Weights of a small GPT-style language model, trained from scratch on English Wikipedia.
Size: 13 layers, 2 heads of 64 (1 for keys and values), MLP 320 SwiGLU, 3.1M parameters.
Architecture: rotary positions, no biases in attention or MLP.
Training: a variant of Adam for these matrices, 90M tokens, 5504 steps.
Each number is 128 + 24 x the weight over its row's rms, rounded and kept within 0 to 255. Layers, rows and columns count from 0. Numbers have three digits each. The size before them is the row's rms in percent of the matrix's.

# layer 6 attention key, 64x128, rms 0.0989, rows 0-42, columns 64-127
083:146098158151136110146089145107117115104113117083136119128160100155123108127129155106152149152098167143125118101078167139087135084175146111146134181120103147108135155132150118102142125101107096
116:121107170103095139135119115146122122112094112133144123155086147142140143134150129170143136129124136137128106140082156133140121112171119143133135161095100143119136151113111144111175141100117109
107:133113093116139116118155105102132117165117128114118131103157131090143115122101126079127143130149151122085174115141084148134113135090137106143134098148177101119151125184116120143085098153152143
091:145124121148153111147159109109117093170119116125134132132155112112159119093126131089150111136123137105115178132121108176136131125073138121121098140130159108133168143176094126130107074135161114
086:130115144098129119128080123140153141156131125104149167136136115137133142119142127172135145115142124134108113109146123163116119128156172178129160110105122155093126156128094131080142148133107143
101:135139125133165118086130152113125139120105121117158142121171152149176139131135128089188115148133103132098138112116131185127123116138117126105143120145149128142107111192107132133081123160151160
090:120077108123111146140175112129107117109148135172146093131122147112139117094103102091149081116119138119130170153093158099135096148113112090122122145146143132161145125133153112182140138109138099
087:157154158118150102119081117145136107142119096073144105137183119135159135111171153114172136143148104082108135091129134161142139136125103126129109135135124110111140122153105152111115094149156154
091:143120089156159103141144118114069143147119150123118094118152133146093133110122114103107089173104148149137146153137122156107169127114147092135157142153150112126129100168120106183124108173114122
086:133145068117175132114167160095142145176139143171108153099157150122137133114109101091086116119121104167115130115118144148114140139137131120125124143122153092131102124089112086114065122132128132
090:131089127145098075136114152136104142124106072118112123155131140158128168149135122085100115144142131129134127095110153098129120142139077122096103136151145130151134152107144141101150137167096087
114:102128126128145122147155128146149150160145173130106165089116103097125098145133081094130136124145160136096181172150144091125133156100144156137107059144134152114151119108117083125105156153140115
101:175107105113096133149122106139096152113121129162125078145108101113142158099108084136147126111140154112105145158126187132142079153135156123110154119128118079156100134143107067172118148146131122
125:115158149097118135112081113140142111118119041107126103165149116147152208116135170136140152093143131122153120093143125134136119123137126155122112137111110120102123154135116159097137115122092158
102:117152129143140090116124100095144104100096089079141101162189123150137167109104186104110153157116143130145122091127082131108129123109117091145141171129143120112108146162150151123113076109122145
111:146105098142132145141147133129101173140165215163137149107095142113100067156130062127128106145133128114134123160118152111119141122124122137133155112136136152135144078131127068144120177122158105
157:141110147146160117136162126125095149157157183142136125091107116115126062101170115115143097115139130122122181156142134155132119171099135109135101078134140132125153123128132119149116117159203112
089:124183129120137101115107125091133110088103062105108124156159123158125178112119169134104156128120135123136080080138131131123145137166100119143145179106098099149102145135146128094096078153098165
095:157147122151116131086151112116147116123149125164109130086130118149141126103181142082166112135116080153099178115125106170124119132106133127153100100156155082112142110148128167147104134146148114
094:111147090125157158137174136116153142192149157155130133117118102109147119107132151139110116098150112106136141121154119182145124140095133114138147111136149096120121123136125121150111095107184140
085:162107137127106126145135133149120120108121170128115142107158145143092134137067125134130117144105139097144140153083167112118078136158104148111106171109136124135175136099145138136159114075143113
094:095112121120160164108155121134157129128185138104128151115120153114107091118143162171101169150133131141129085099154086137085119100097116109172129138104148151099105120121145152140124112126120145
094:157116146161148116145118085142109134136128141117092139145102111131140113123174104103165120117119128137109156146151150088120130119147145092140085100139131141119125138143097117132154132126112090
106:115158123106127144106126113092146102119135096107169151142131160138123133141142128114103140094127105124143129114147067146178186081085134116120121115116114121137108121162169133069098140167099156
094:141118089172124142148138133154148161117147102144091124106117144143111108096132151157070150188098142149152112128150149125108139148144099098131092114142116165101138103097151113123132098131105129
076:125126086102084106104137133136153119089112117151092144103095151107112107157117110149139112116153165111108120107125167127152128094160101109107130096145121167133170132165105107136097141143074117
092:142164123113149130092110119080136142115143090124172124136148125121100129135144149153097121121133101136154102075168062158129171101126138116145129123128122149122059112120144140140105111150116148
092:111143146141133118085144141125117122134105130122127113129148094136132165105134142135119173152102135123154100097114079141103148112157134159107150164121132158101159077110112169132149131096107139
093:140143126126140154137114133150130122173094121072148154099156153188099134149063138095092143131152150112158105155109082112139157126136133174135104150109114126105145145113168153111134112123124130
087:137148097122115089104120171101124083151143125155108120100134118130104122151129134115118154145145096131106109073145114122079116126161155135174156154117075141138104159120138130121100125142119144
083:123154159113193160151115172136132160141148149059168099102121166111150136115110152103137128119167105143158136128095130140125175148132126136151128095114104065114095143160125131098149114127168126
087:117126113184109087131118166153144158127122099157129111134107088126115130138109127124112112147116136081106112120133136120077125151130121091150163147134113140117103148137110106156163132165126118
185:098111148098086147136099134160145125099115108138129134161077154146106158155145111165130128102142129152155070131112153091134112108158115160127133144099094127126126167098139137098172171104093108
129:109108134091085158131113130159135148122125145159122153130084167139115133154141119174121141095162123150142093120149145080139119092159122156119166143112086145135134151093137141107142167093087113
094:122111125129125128165135127160118124152144161104104139170106144158126145099154117089149110091135120142128107121112176090124085134143096146125123142132114158126121111083137118129160145139101106
114:100122119091060156127120110149157155111123115187114147136080138108110152141136083167127141093146149127126116121109157118129073121142137132134160162116112140124103149079140135126166174121118119
104:127124161100091106148123121131139151103129137155151157156078124111115129153142115175127133104133134168167120135139173102130107105138120162108117150113099129125166179080125140110165152090124099
097:128122144191157128120124116149115143128126133086114111084136125086169112153117132092157117156126152109102197152127139157127147133131104144107092076147143138096122093178121112154112103183148153
086:111153119107112155130132153134143120059135111163124123117124129166122177135122115128111142106099127134156084105111109106125142127152085119135157164103120119123107115075153130121158164098103133
072:145118157145109107119108119166125132149121121104125139131133105134120109145126139173152111127165139141101188110132137137112080090132105093068124124155142160141125162131160152127123108150144150
092:112115070141141167088140136127154151157165138142099138075147128144092139147086081125124108141110128171109134144135136109098124127145174180140143112129137104144141073119150104154129151140125152
104:128165139113137149132097131151191113120125069130110146156136132126139157099142163145130145135130128115100100093117130152114138118148111169121130124128116139093121136134142160092138101112137154
135:102131137080106110137108127155128126136103109128087150160067149138131142158135121164114125101150099145151068110120116103137132075178121151124154139121086157141158164128137143091163146141079105